From a checkpoint of a small transformer trained on Wikipedia: RMSNorm before each block, 5568 steps.
Each number is 500 + 50 x the weight over the matrix's rms, rounded and kept within 0 to 999. Layers, rows and columns count from 0. Numbers have three digits each.

# o: layer 7 attention output (transposed), 384x256, rms 0.106, rows 185-191,248-255, columns 0-127
# v: layer 7 attention value, 192x256, rms 0.0778, rows 121-127, columns 0-127
# q: layer 7 attention query, 384x256, rms 0.0875, rows 256-283,320-347, columns 0-127
# k: layer 7 attention key, 192x256, rms 0.0834, rows 128-154, columns 0-127
o248:484546545510452456442526515490515548480494549449524600454527517486544467514607596499559492549440542442521527491476410477448539428470616571450353466510453469557500508502468490628584578421506484467449424522554532582426457568457543554518454490481460493544515390521496506539422503563556550581474505499498444463487499544527526499573504478537483501518519487475515469551505390497477518482515
v121:487550520531508487521514528438436507398581483481466504551496499474545512496501482432509521454558586411499492561470576437505404531527468498417529593507440485561497517567530459515502500484531539420523526528477407525462443500414571433504549498489568444425555511627542502558472555502488462590548509493454457466619474534454509502564524567520480411425467485638464486435500507479507522468548
o185:489483455428474534488391466483493457570499556483474438561439432523457539553518506507562452523573575535466550495501477603575491414462569554419525497379540510394411467545434521434464574468452486467471437509542380491542457510521507492499449532527502470483566529462595414507362563530497417581450510513441530633576531404572519521485465401421439545481500543474503625472514402527548464377414
o249:420577483529515569518423472500587519620426524488433423538518417517485533451468544521477417526489519527501462442441510472536508412430487484507521459475515526511441414543531516438503536508503513452432420469562519431534527541467565478530440440475592490436439494430507567509499556530532517504455482455533506545478539446449478450478528478405435549471452440500523472533454512395504533465498
v122:417427592508586541433427590467454514526517498476539519455516458439464470474551547470534438558396503531538476585484482358521504586518432463532388425475550501460486461427463468487412611487500522536470537528424592429586512590585463615495458519509512543511581519524520456508519475498551426483474498598541512472478540438460527504441498438555462465584461552484433464475524566447506468557451
o186:518530428517434516490551439432499456518479460451483595454506514400499475548487557402424470537565554549587520347537601434529506389632483479537472454483492563452447479495449510530491427502529537458522556571457448476502544570523570431478522437474506533462415455526508567479532451522515523491483414477532520460476525485503478521454510493517479389504470440530534414409473517442558555484540
o250:504387453540379445484435499504451475491611567503451471393529551490506427404547537567498466481572586443392447506447484452497476454484537624510436503500523494493475518489488463536455531412507560483424474460566568543485459472525515494556484479399503497510470490522531533456506515487437510579484517486481528545471541530530442524625500625582531442478574565458608522507493492559438471490517
v123:480547507637449471539554509542535556496510532547513488473462580453462498442457425565570512421548509417504610566532569549468566467530594544528520553512463569591560582553492473397511469488501462435542424495453436459479571502431550487419498539492535439402489519483490450472463503493467474421521537450494486510593535593512531468485515519565671439521484541576495477509442476489539544570396
o187:488495429447433547556486538466518460523507589554561502425449510550586496522463540449541458636507372436562490552561531598437452514445500552553494558440517430447338496543492519467463577457481537408415570491500637447458509425407432540410527498591410472535502481529532439546527510433483466516582482447533435485543488418541532436521547492425491540543460526599503505518567425419460537433373
o251:528490506478508530486533502478479501534434468502472516472462470455494572538482438390498591511418411432567533469499506520534460531582469417483541466502419457445565594478426491557441554470538479464528531498494478460520532416462530538524545445394396467570525571464549544499538565456562517552490443565516460452483493515502481523542533530392375498577524548574455490521494507469481479517549
v124:529583640472507483471426545492418553442568512501407508499445634552429475468503452457475473561515516468569465567529384376579566421460527448588462525492436437526493490529489463520539557571508509456538475375499522578480447528467471503544444493513616453568480559470519446507483578537489477581489514410431526575498521454510495503602531505496512442550471587457487496480531492426542537526481
o188:453457513550519575459510487445535519509494513521498511488547486454486428461457529557379538535481467504491463559527541492522536383493553493451581459579461526515495475527452431514480479477574561541482495588505507571442476425537480494535487481567454518560574518449440515479496466578507518513434481493547420589479496519494523491442546522409546435513454438493531477541533514580468476549552
o252:501563509484462469457518505490551460461545516477500488512568550448486386501622559573451415525433502459547381525430479552521553590522618544534546530481540452454500532578454546576559568360509553545479454548529486457482521412508513460465514489500472465503574405460536489493470478552518507525420498472415474517443464536454552578484499516442452536524520503510507454527538483550520453540482
v125:438448562540498492559604478427520502572509475498518549448478552426490464511491334615464521510454540463429515485553447479477464447571501490538488504485493477466470509512528563425521496509456471612628515481462496530389475429510544536496597544496476484465501475524551578462489493553464551543555507522472461518461378517436579443472569510516476621478556498554568506447510495499523549550468
o189:486500465465453593485540504464557518473538516512468533574522504481317568457455471373512483526480414424458503451529526492467424522458629571488478600427501466508411590460546512520448521521529467457451491460511511539490564447443480478435372444517499481494398539545384481541472470521427496563450491440537502527507496429549491414475525519479554516516478557460489421560522532391499504455519
o253:430452481601402448477517539439534460505496512578529532568436550429575451453499426369555506565504475548444457551468535452541545556413522567521536611493425516513510480511509528457590603569494459453562417387501423468482480403522467436553490500489426424417518529517423582531528496467561452523500498355488423484555458457429516523519497411490610501533474574573459506434536500449505558533520
v126:489520447464595428374454549467426577537503483448491477438370477482482524505560586489429482452446423504459500534540501473424468499443499475450416451517504526512507515499484497581614439468470517562495537489462532481575533524532451468501469483490498498445509542576438386388535460483523489515519487493445487445538514585455554547491543445577551486486379540504504454459491486489466517467534
o190:612487505509478541469559473500446538448479457516494561480558539506524532501437408536447522468462574427540468385465540511412507436510533460595535479497551503589525364528632451486559485530514601401483444491465510495561479536524516512478547530471446496430437593433500476527369466435442505431545431522483542549515518505496372464544471549486430438502496479472615455465519483492590525488489
o254:493495444602470455469549553465512505491513485521551523515520512602603472456534474510424475451556568549514517513556558579524440541424507501503497538484442528497553518451528525555445485439489512506516484425467533464523403490463480484504484513478433505522449437501618565456516458538424551489581514517491504556517486440560418577546506512425516527484453507546612478421504534485493537606558
v127:523462477378462509459419587463535665480513519567554427567554603545412447483514474488481442495494416414567452548482480607444462480524498466614505447479609475488518554494553524437390513489433395549468566411466578431516433502503474486445469510501562471439520493463497411555506538528531529454476451481485553467451576428535429555376609420523516506450462536424500549529498480458492484599496
o191:453493552554611477572457542539528540418508537519477428352525638507456525554433532495411506567496423418498412459542524454454612442485514526463411460555389561392512392575393585488415415504510458512435495517521482576464471508479550480381516499466527482516575495479445535558593535536495483455471433573435568537461470500510511491437554511476476533564520434541523545507480518547520502497467
o255:520460539599538561461519491485420559521529481455484524433449570413530528483488463591532549538450465446489471467572498462531591494457448538478435539546464482537547537533400441574511514480514475381497412509536472553553476489465509656486545565482460476526518472512554469449421531519452536609490532565438479558476475519559514443479581543502473460579592499494532612579517453531396482484459
q256:507486442406460486528463470573504438482489536507469536444540527526533537454485412418493587441567574567469567474450529485558600538559510497477580552468493473488517515581520494523512496542524491450605413448546490550459467465478528415419481551441507576501443493399462488543470524570509480416554505545587530514473494547539477517557538468432509488536522504499488498453459472503505488542484
q320:472541554416507523471495450551512476537561507540459508421488377513493497486571555448548507445399465486504437440488517446554473527404498493453554488441451489447366466592600515551428464470485515430509534479539518475443458420533474468519468638493483469505503460476532502471503479466384446489458517488485464418439508501482473557491457496485470475545539531566499470483505455545542559582568
k128:555493470496601536544543570476489570461513525518577462456421440543513501432507497591574484538533448529502477492469496517470538414541473424495509467446491510529457491453479515446473527457557523501485447542459494499470532483537534526540545507503552512594372450489474536481454567523498495448507479509494529473431505467527488576586623542524517528488480475480503538505552521440528515529501
q257:493501497485382393495436489483466380493578583512410480440451555520450517532581570575433567415543465428477458592541473405479530547583534481446585536446518496421560467490448441522533509507424489477534533461486560459567458590531524475543429564538582430473543577442454525496496484463443465532558475554456544527575429560571576514405467481471484497472489495570468489446477692518513417452462
q321:439560491508577506520529499443383559493547462464402512443520454527522435459502528427581509511463510485502516562498456476482519521464477472506529506415461523478492491474515536524440503570557496467453579418614559538487523486533506499536474517481574503447493614473469501432524504465375465588490482551445534389518572536430490479400506467561536433544519597543567483460544386519396424467536
k129:524550401489509444558497476525461511400513511486482493468461519460523569477499485502453613385635513542428571520420524453480561549422484496446590489507484463551464507564576511561553457552502476466555411525403548498430426474529534488420453567440463529545437503479562524530463596565530445469540449402572487508431529459552386497544522559543570464574497521420423597529510429560515499595528
q258:476547516476447518507429429428486498453453506542517532487442404559545535498537505487510499489480491398463508532389472588534545550557669468476521507474514522441546384491462406588468444466432606430579529580465515537509487520499603507597430469522505507645547383557488519474407509488418520524434519479401506425511525538447534490384534509591463481459541614602558510511471600540405433575581
q322:603434501503456489484519552416440487478575508513521517456526439553517515507462490477544535531486454556549449517556492478408474599527548542571488568476463484463485461481465480511407511498497516474371547489584567536620564482425504525482456543469622383523488574424520487406512484433488543535483483549562584522508462517436499559435529539402525478512484563463502453511474395554504437548477
k130:397383386557492449404533487668457503397527540441429500433452532453544462516579507526544572529526537464551492463556552487536541504474464466429437503498475482590432521465579537450429480560505588433518426473430564526385443491516436498556500594513516425541490583466452438502480494621448486572594447418572407486445486466523417443591477502479418439443549484523489445503525470405521466468461
q259:595489566565500509471537530358494510446422500463582466443562423475521515535452499533412449461411461459487489439517466439482502453490525516496438497576511518552532477556495601488452605502503505567422530510544445551477491481484556486539448482557486469534476544529566484489543504498521507512479451479443489423611493537488533507482479433489571557479525529477526487507420468499548553538553
q323:530460540561523490461507569403534491455439495465601529501526612446520486530427463513476462463566469411505494458550543555427487493589498423472455455546475558518471541524542516459515537549533444545486437540438494467565555527408544364492469446523466486504468426518508508440434485491452502514531508519502533554497456533491637508589537523425543526529454451450477595594507464488506536468525
k131:486481443504580580448525461484453450519506534507481488577563470536537509570485578528522475560430445545523412564500534480513475484479564532568458502397483575454438511397476443567486467520521539549645520588501565502500498530469485426511505386549438581501646429532507474410544429446481509527557537454500534433519467449431494481434468467473438445459468457497582496472494462452514506455528
q260:557524493502461487505442510455455490440464575517500594413430412531556542602581463409546652474448557486475502483436501541572482486541542473570560525495515455505522540568478492523428471535530510467560459521462476483478499422560477506586488513467563476552497433465413462561444533497555514454471508563426505514490572552478513499508521502438482612542519482528502513508459479539493439490435
q324:528518479375506535495451479431498443512510562541454455402516358496485597482546529481501478500488502535546545529418547446581491455476510521515488525444599498475436490568510439536501532484478458469496489489513529532498543429523497525543463620515495533522473445523563491468489526539526433486473547535475552516437484507472458584487480502447499484559440500524466481583492537508488502580410
k132:481577480488527421473466465561438590445417498391485439485542493479565511490618508509512527489487442523492537525403536553467573404465460389524441433492437472579484468492596450382526516553591493551446484472514523564525453442472493527529511530443518461494459524510538514494501579545473518544535460527548424451462468516574440458507517534440432480528530469542431516611476567495467462420487
q261:495538482528469475430542551473568467498559484547528485470475430579518450460493522484537487547363493442501417458619533500447448469543487554523475465521540521514595574492499523516518521459460434465449498485499503459506495509457476511505533468565516481547602467512495490413514453419513540535425488501444508491529453478491576591470517486532502553507527535521559443542493549471501546463495
q325:530528569573520493407492547439534495415544464515475519505456552593488451516434536532525441501519487442504469468559532462443490375459474555520467482533467536495536515475415502513465508482588532476489496522553554499580556549462498518480506439546559461515588471530460493361515510412484507543462433501481494490535516469478517479498494462513520545503508497514518460493475477478566511439489
k133:489511531562527522451486500498569490566515462554508579512550609607514506513451565456503450550486506517500462409529447509539503534470520595560605543478467594431491580454488440443392470462550446527459550481552535459569575533523488497538471388518465486404543509517510526475594414492527464484502605517464530478524469561423515594495451479480537526556499368536543424460526412519490512460468
q262:539445585531588532548598473456492557479519456412517483548536588489502532446541529481481422580541457431459524448504519524461548436486441445533420458489401468521516500470486534474541511511480437507477519431436470531531564497467526488529524478540540488499526557561497520491530525538441478442532438511473487513519569481497521501476558461521528537566502528481576470468510501463475539527466
q326:538535559551542469492580563484535506466486488454592523556460603539618520527459488527468502499549490486490462493579533516471512477529516417487420395536472470514533562501518519504465539533599502507453457517415467492541534494521520478479528421499519507476526455516530411478429483524489484483536470442488442521430511464464521515504542524556536596509444493426542548488470503492476525424468
k134:580518476379475479493537516456574403583548492598513532468547429501470469545442435522485486521411621494455409444568500558446508486510606531467534522514622563481476432483377563594487551462520479525521512554524520458490476527502411552386442473588485584401548405566467495474572449434455623495439573508512557538544559501475625502491479483423541540474394434507547382436402536473498689451601
q263:505495490487490429519480579559447506527436522488480544562506553482516480508514430455477459454592492506457528476408475514514512557539442424483457479475523530493520448544538468510510552559481472481510471519465515523444458490552541503507456511456466548505465500468449516614455559520489466561578526446560442497460550525569414495577455468496497494511522493554481566482495493528562444533503
q327:461459444460491497562518522580485529529501511533432531540463519431451529476537490502541493484475502531497526556477523477579442546526499505509491528473497512439440514458579447471488497511489503519500488437547525467458507490511511509458497618474431452494456511416470502616497530561473472485472490471582471492434515449567403462501471459510429468459549500530497558456468534476499532549511
k135:489496561518540464462484491527468499475570483457482410474427401453528678502598565495484537527623522529463522604446536554476505424589483415479425532621477402615473478532597498533516532532475479549546489497436508587443408521509510418435492505402503541518445445528443471436454580546460449487607485436521473493428443575498431465449647510489506514533524447497372515426588512591546488463456
q264:542509489395486495487456455538446501596481578523467515440498400516513566592511461476482577512525560533597551548478503467596534527533519449535506582483549447540454482567480558536534544480503503590556460471491510472470462557544495570485441502408474544556422443525508459540441474532494520447515571503473532501445512523522447510484500492468506489448492494480421454503405518466548436544479
q328:523468494460449438486467431471498459562489517553486546445443408524488548539571532498514482459363543480530547470430504474515461546466465541500572616531513451447506464633532487459567532473423452479457502480441471526496513490524479463497417542550467487601440480362530510555479530524494492504479469462490540463497473581462469530552525541527501472467396547503485439545532522502421456525510
k136:479506489559519587502550509570502546466426580443511410410544415460544572497582475497526534531527318423536478522412470449331493464513501409481421519476472495628487446471541511434509507517505513533534414495591524540516414473476499458479521565411501420524426456495492482511469554504483486482561466487563431487474441497556541527482572519463449487505538523489430529487524570570580491462461
q265:562526516552424489418469464478523502486498509501503501421469463512493539563458536571432453495450566512509474506554525484497548454581577476540517591523581518505517447606509476586451515486526464520497575533515489446504436552471547554538543471526582478424582522522533509438493430473512549530501493529485525516566513559470530599478571426480528478502534500496589437548521529469470509470436
q329:462526542541499491437497533512487435477521514539554613446465506566502566476431576488436570541444490480574453478529506521466445436487518507492475495574517508462609580512457462505488503526538466474502544589585509461487522441549471570524472426524546438535548521517537478471575451437532552504434452493450445489494557452453570491486531483471492532526503464538538498599466487477547548456528
k137:504424513565471574520585486422477483568486480578549576624503518585502429536434483503464452517544535469469429453520484408485515503453501607550524600525489586393473533483413565558546426508481499623422527496544492490500475595457522495526496494611413588479567495579540427490541393506558486377517536473547536461554535488467508541430533507549499539568518510579572385562497540543536546532498
q266:474479464390501433524452502576542527506503507467527510446493546492552483467567372422510529478550552574491513502490497448513495603509542414434553486458461511482446469490514488510544501478430535478562435483459517544419532514582574480434450548490466574487436511426493525535434570548481466562495472451537527502436476554537484498541593522521553487489515524533465543475493531537503479533469
q330:486453423454526441566550524449488477518496533474459470566540486495440572420566461549531469517593462527470539509448515471554472524527452455485553554335465442499431467473600498417535452547530494493510491478443575537477525459506513493516404626497431534541489478421472454512466539574448470498581417415538538478498456516523450484475489556551487509487519577493451526456574488501475475555440
k138:473437473426522468446452568555464554474451459426503383494496408397568598406585527525548582494563458508568537569470465396493570533608418380509416450534432483558526417549607538442599591623501440498495398530468521559452480401579546481491448594359542457550398548469441424512424589562557442421562408532554384450401485459560433487571529565513452543484584538470409612491554506481585465547510
q267:489508457518437518458418562503460484481572459573462529478524420536431474561550438515495502506418541453520570409513575533514475500540508559525473545513609589505492419514503443539410495502497531478596475478495491484443524420442573533526465464511467501494492518527496557518530446414556581480515478469477539482544460535487471480471534439494558452502455404558486511546491480559505455460400
q331:399573422461416477481518520473467472444532492506451479392515387530344565539479574513431539486467518505523531579509466510580527502481556565525561584520564475477518525551387417527468435451484455483558565531526477535507409464502430514535536520558412587473502514413459664538514479478399515433557544576597563501510549466480473525424472496390503504541556443552494538542481532449527449492498
k139:502548505542519478412488543534434462512492522437554495547411525515551456454452518624533473472500449527592434440445508442478433485572561474497562520406489465441479541538481469524590484457534405423468554487497510453478610517401478484475471409500480461507494503422417540508510536469492588512460505542457495531500551547481428455477512482488502504509551525517582549436604568504572414608580
q268:589461484528505654496431467498515487501503542511478513474468532529631477549458396415476462520428553517602468534534491538530518513521650508421564494522581450495472570526490552538431453522518468470469493561519417463524459534542432505540495500473517488536553539449451460458549389466470472483492513556492563572465502545526546530525496558475441483416493496588538466598463543521497437470494
q332:512484412470449539545508462440460501441458500616587489550507453548496506491529579566496467477502492439532454478487477480503368476472541476486458498499534550395424459486483502522465529444523506521505613570557495392541587436456497422456526534516521488485448507520512444516491491480492505561559506532504530493438512501450551544473461542391412528510454457442546484553455406533475465536548
k140:502432611515464438495550462387513530459527446546537506550491521545568564527460537459476491499477414577491563479500484486534415510483506569566521492481467472422467478448477491576517560455551473515491584456501478540556522531509513538503495552525490545372566549489436471471532496446535519532457416583429518487575502447429581565564526496524466517519502438377548496588456494526512463507536
q269:481557435525434464425497441482524483550598523498552497507448521534473532459475432423470430569516542499552392466540517478507303458564625584486492488573490521530484489461453493577534521473403467504435469506488474574511545456493476531421484367523511520513560547503431541404446449449489598538484468507494477511509496557533550599471529451476541481532491508486581450504502506510488523483474
q333:507504631557531549448512457466441550431501483446463513525518467468437416488418529476423539472437483607538472461470593533393507499507562435641417499562468529516567513466551545504509517502544525523521447526530595543509503431471509524502582390455545408536522512511477440439541465390570603507443430508443492504539495454482525501464456519474523540496473412536521446536519521508526498445540
k141:495397532490517549505487465414541426523574438568495531521546559530485578533470570549474556533441586521578468477517534465563480538543550514421521536510553503359455442442390446492433487434528413506479588514472538372542467489422458511528481448590386578479509563502484487510533447463511456454539536496485516535505521498384562536564453547490471445411436548503539496465402488514469534424614
q270:406511433560425463491515504510573359546536522534483480461527518543410415501409515556597313529463487522509338452634577521451464547500561638498522471444560544446460522604496518358479465538526558560479434516630518444518515475539466427514534445541471488568550501548448470441626380454493520497465565451567461455519427485569524499479400486526578414499538474532565559509488484541641558483535
q334:427494457520461599551489452421536485594566458522509670439471576546481362492360613553533518601488548520515428575590393533371453455506602559481482523508413479511608540485463579437508521494505503552589500518585554571499542540511425456436471543551521496497554480581446453473567450439459557456458490458551434568579464491543455397554341452405468528621524394515517382503461439496532607543460
k142:535452498460392484555471477419513469521517465555623546586598569488474514554484477393442477521489567521434485499528447501593454644484496564515530504513530525431495575509507448543447573415446509513472571459472499427487550530521565587585397534616434554448522587490554541564514438502482461533436566441507565507569461482442531572494552553596527504506504484485525490547463524480418475506544
q271:479534507544632576559561461458536522483459544466391398519447527527588502477443599511544479482535435499507472515477515531443632501410409498493481520467484502559524475435500457530565474495507603542483480553524563522562443525564426547424508492464506454495578411548538458508477533426517418567478470539556507509445469441464521507548497680492483507461512452473474615452480435474506473469463
q335:590517435485496564504548510456505538476518548453394455460478540430503412498535571565563479418532452454511539556459431470444534505474516518578371475494532465594479471490493493470569449502458453477431405551412495547517480527495502497455563536501503505509482430480528464515421506545513458503558498492537485481570490479563412428580495461509562519548456580472563535475573524499503501452500
k143:405441505494419516507562446527466504435521606447466515412421507499469484415537440538553520508488446513536545442485513487471535481486455424438485521528455489540525510399462497492436491574467468458526527579490470513514541424529582576493574529427529447480472444511534497485493485504458471505489494611519436478527458418514525441549450476556465469448442506483488489607503564470493504450421
q272:479511515521575532511481510448493536486447573483450542507477521482556436643449505500549538502516465501529480508586597493452575405492418455559432478546541465532431512553508461422526590483433517628469454443497542447468381532611481577489485547493522537410483523490498437567562484563481510564544559530474462498461510484530506504541410487466467496534518514534501510575494486552510494552515
q336:574522535507539487518567508572515428502504600528458551453580585556536503493490482498558518530491486491527518551511503466564508430508450519454522501411571466467496551540513455442436520518545512489491589455563486451441472468509497578572444451588540486595522585520506460553481468467647376534385526497447460480345569521513517492491510481546417446382549556576434484474379507426467442473550
k144:479515495451493511571480540410484448547501452533443478496560559541508472443434510460464515527579631533480529561520386474575552528418503470525508534505481443415534475548554481559529521563466479501525463488426503482538494507520557529530518503498465454470520490496484523462508482456442499467527500522544514582512506476539452534527458487530512558573463448508482511553532476473511539514504
q273:512435431504495505561496519545511505477490492510476517471460501375519439492562502464416520531551504572505509509490525549504494501506534470466451549406500447530571467547535507498466491519455531493482468436431394509561452494544515482591471527493488470447427559441576471576426534543546443496498506506526416527438432502620477454502542531490482578526492603544488534480509508489475493544550
q337:434490498417554498612467491534524549557527529527457486481487498449441556465533447538482551403464481511412471444532524492489497507573531516514468468408534486491460457491565483487504517581502496511524495433508536451511550464412573495505492616421466529525430557431530459624486533571502428511488483491507474491533580466521487537393505526495503487511559568437493600412563499586419521518537
k145:469509529490582435542431512549495551466461547452453472453579437517482638501589516479454593547605419480514543551452553518525502480507420388489464514531501417622519429482520485431550454487486455442584496493423588510485446417511510469458494499439503536601416507481553528548419679508531455519588375437537549517491443535475531511506576581527481466535536486413475567514488554485482414429514
q274:482486503490489496475561568498474507543540508533501518457534507556575491477451545461566499551476471425472406517604559461432541472419510547475532518512466516477499541485543538412547527477502499486464555514448511538609426463511432589499597398499450468490593499487469541521547499492485556493453550532563432465483544403463584523483533540576542552504468406526568538483625501609529550607592
q338:336554509527428507476537444527421466513514508501576532415399504521580518528505489532522513454511565417515430488572513414464549476519432484634493569511444524562555514524548549460451507537486444446508505568553543519518447542453464471472539548493596523437485535594534510450463468522425618539449544516539535575543478528516470513459568502537503628511489480504426492550628539484496543478525
k146:567460530555448521506412534530545491477546611487530518471545547532490488485479554535442490537511464589638558472490433570460490478405466528455494475496536472467488494552494501476507538551511503513425521510505449521546432513506429569507474488538451517531499470440528503538490481529501503484515520455480547517443563503545479539442463424504530480519492590504468502434477505502514484514422
q275:468532420513532527536452535529493507486457548443465460471487523438533438542495457568552537466516459537482509511533504483421614508500485510519504473486493463552516414471583485485534505547514530507562429520490520498417517514526539507479513556482582490520510517445469496498468500530529485477530473469566458526493405461546444491587461480534526479556494485505446548430509466547540535497453
q339:429431501507560410518505504480484519509435515454566521523535510494568449466508479543577524508492469484441554414528431456445506586495474433456431431481485521528525474464558534491617519536431492529607451479470595510468465500577490466475485574450515515466486447508531355473423538583453480560543454432560475448552439495526488389575576607508538569592526519534466515377541453510472485528534
k147:491511441445492452496526609562489581522451456395452439550503554427525462473620506446570509415522414479453522532407575498421562511478470430459489483461505469557534413547602500430584491479509555493492480483498479588410521452514575477519598524364550464500424461477459478537405613540555523457496400544557439427469481560562448413551635519489394574501489484496335612596494545518488440575428
q276:559459475566515515584538419494465497456501524496451427478536480487510522454595460517565552458471437501502500454499485413524540471427484487565506467392536427538502467470463506544462564446520527445467465527577551569498539500450543555439441387495511455466495543506563500511481534485574493503472487459467488579553553453469445552493524535437450445497396516566540527535489443437522497483473
q340:463457514520629353446507498461515441557414572441600494528476567373441476376478522531546554429581456486486525568549579522441547548559530465537464448486470566563653545488583481523547463488475509522528465586429562596608528473513503487478493518462466495569497558377477536506539526473452484457444493477453482512545506548564489543522480465523532536512453521515549536577491538565514542556489
k148:549509456471535451466532441518465546450517464494414478453465513514468441453525521450521475488473458433552514457386507479397528484569554451540564575537512422483570465494561514532526493457517494445451571486483436511405466488407517540432467512462540497502413469452469434557469505544545561523504446493435413516461502472526519428471592482521438519513494538497413548497460497545639517483507
q277:393504474491514455553512440563443500463509480481626454534516520447516501441577505493509472505522527484479521548376573455529446567491529499436490463504423454471444487441559481433459457542527526491518485474464489554514564487454602480536447492431437468578487446457520516624392537457568549461493464466500517505502512499537456488488515504542514441485395537503500536444510520535497518492505
q341:507488461483542394560520581575483533504536458522457435560489468449420469438460427415480487471547451549423501506450516471455471546456540457471608462456427364472524373477546574492518498496516438381430497411377508525496474577464503494551537644442448571423490584481506423570504563500590576527563522469471490461521539519561453413525413500480473474483429527491458576520515538513466477548469
k149:503475477532477483465492504589412606482414579380504403427480394389522438529609419478502582492627441504451526397502532451427526566554468398401450492530464483601485438519626582526552507494577575459497445504494495458457474378480505465586568496420595473573400528453499538540455569627506480584520473554464372462373469581590447529542544548456472497480575542578482512452509493511591493500494
q278:461475474492509430527477546570487533498476552459465524529519520512486533463525485449544613472586445484446472472502377505448588543577508456528443482469501537530513476487564554474532490565516505504567456458519586489555436438478582504505486503448478533468486515465451416498449458544499514554522498454490489433509491482496457442577530543513504528481502537522448529468485462472530542556509
q342:468497518514489428544523526584479522516475595449506414566525492451470503486536442512619483514531482499401557543462495404495561538463521522463518505538457488525509472507543469538599505637523557469527459537428452545476457491464490531486482602473445503530527492507530434491494509489501482521448433502571440499545478414545451441499445517543438406498524519516473589500481507490567546543450
k150:444482450550459423466536511559438475506371539447420427429548499455543486395615496480557517394560497380461499517384511459411536510510426436509418538410500398535556538583627511423458463528556524425459517549498527464399523437426541460413571523380604412541469507446500434504345652545505475492524471421515382575428465609579484377481521441476445539567518529559488610609581537532460476522469
q279:558576450453488532503452474506494453456470542535488495412475501481471543603443518485420409452505557493551500503525422510538446464483539532559505496522536494442464504525431495522524532564474541554512587475484465461487505513549531456555453539550490555478556470484485547563526470481523460477575531569561559444522533519463507538520425464472519508493514472552519464510441509538431444480545
q343:498490478458462588498475439488470409490484482595532443466511460482453549522556486577419452564447552500479503477414535525526499423486495518499593496473553478443466437533476423473489556519481516426501584483454437448415525510522563513485433460568422545596434523501534598591613491454562426466473518505488486514425538561373534482433495532508461454425569535557480428529416478404441467433564
k151:502406569519464484589480519385487513487588503593559585505480488545434500528488490537391479593532497548508583483540466462584404526556461514538474488547535540373540516460417592549520486429477469608477523446525496527623474582400548487502397488599441543521490574451482526463608476545513477510512516573527587534583481486432577585530485543503475528457506531419540370500532500416485553557452
q280:540528508445498452429513550500536464502488496546505428469528489497446561508416504457487449495484484432514450528597476526574402449503502541519497511546475495564464578573523623446538482566458526525575512456527507449523422513530592432471483409543440564533449591554511466456506534501411479426430577506504512498516536444478498610476489498601416474527507566515470514470494430524454484589494
q344:616502586569508528504486458543556491501554504543434459539451517588432459519504456478466520561461497576475516456599554545607425583487458514554522498471571516450452528520522485532459442429486527526493550494535455545561499484445499455570615400534393531327483492575480524543578447449550465478512555450443590490502572528455503521545467456518481466444594415428519417595484522467555497528577
k152:543529476434474435515491445529515396452517505583497490450594544517486490517420477497494481547443602546518532430548499439597582529532479637490523499445554532454461504515489542510467568463507442476501452504496558432531533543564491530481448506568496472468514491481534504493569457498466476475472530439498652531503503492447598568533414516493543491543488513435496504507485524483508474493539
q281:544451403471434508609532511506418489443429615506519529411412488523525495646459553504506446429527504530571487526514459524465381471498494503549525462534527573435470515525439471498480522495513445550587511471508498596528451532455512508503587507545606489631570439504472540489484384545562501498412473594531518515464436362428525535521471529536446518531559496521501401493501506562442552505486
q345:481455458456503625495489450412540574525452574522505438445536494464535411548489517533499453532485438505421433480584409505437451488463548466541398509477451490479525526542506487428531533538459484507477426500555593554576504437457427518411581485463579527532440491507446535499468556428441517498566492465529467530523490503579564477545443551478444538558502493557495397610446428584517492533511
k153:512495468563514539486507546473512492497442534441596537506527511545559488519483544524515474547464546541527482433576510513425496506540505545614548477515496562466518505505525522571410485391465521549548463565494490503506520507466454601548455415483480574503510471589498524438478515564479482502451467549524590438495390492493546603631451502476459485533465550457527536527510465467489523518469
q282:489508562529504568579517460434425487485495547537584528526527501573496517516551475501423397551486562493514435473502512485562439435563411490522517486491580505454522552518376492467429534472494503494400522561515455529507484460533567571509513504564502482530514544524534524557573475437539522486543492525405535539559543483497506450471476553486524498493442509479527499530526483461517531464533
q346:574437475607470604545474569540469504477479489546544493449503464477480564526520523480438403559569579443546432516552536534569479487516495562412594587527496604430450465495361477478466505434519455568391578534567392477466544558487548486558487522594448527388519579574445591521534489466529450477509605548458506490472539536453550552451384534484549461442507561462534474475475471519512571458523
k154:555469515482494550470525486440540532464492543478494539513533539538463511456429505525457494605541525577482420498449478447529454476466518576476598502551540539445525555487423497535483466483445474489439547526467464500595484517530493532534484427658427544520576537501500472510552427491510476536477533501458565512504540434484590625452586588498548516553557541409554488568491486541415555449505
q283:547571464511463597501463439535584495466516427520533539572531418543492537385482593555455499551416448546530441431585477517504414477474550509429501511548536581586553579455456532499489485411465601489527563509445484481659523495463522488502453450506415461540507422533526536503506518436554470480509559527463585510501449537645472488515536477479465567518549492520561412552444489429524439426485
q347:510534468507505473611484459451545498522456471511609473518535529495430526523509534509475490531427505540479374473501421514490418565442473457504453563485451671518588514536537576462561554526501545522605491503372507558528511488488471423528435543472541491488471530542528468469518527532486609529440503487542521461600505440454524520489514564466522579466439445436489500628510524511474457540576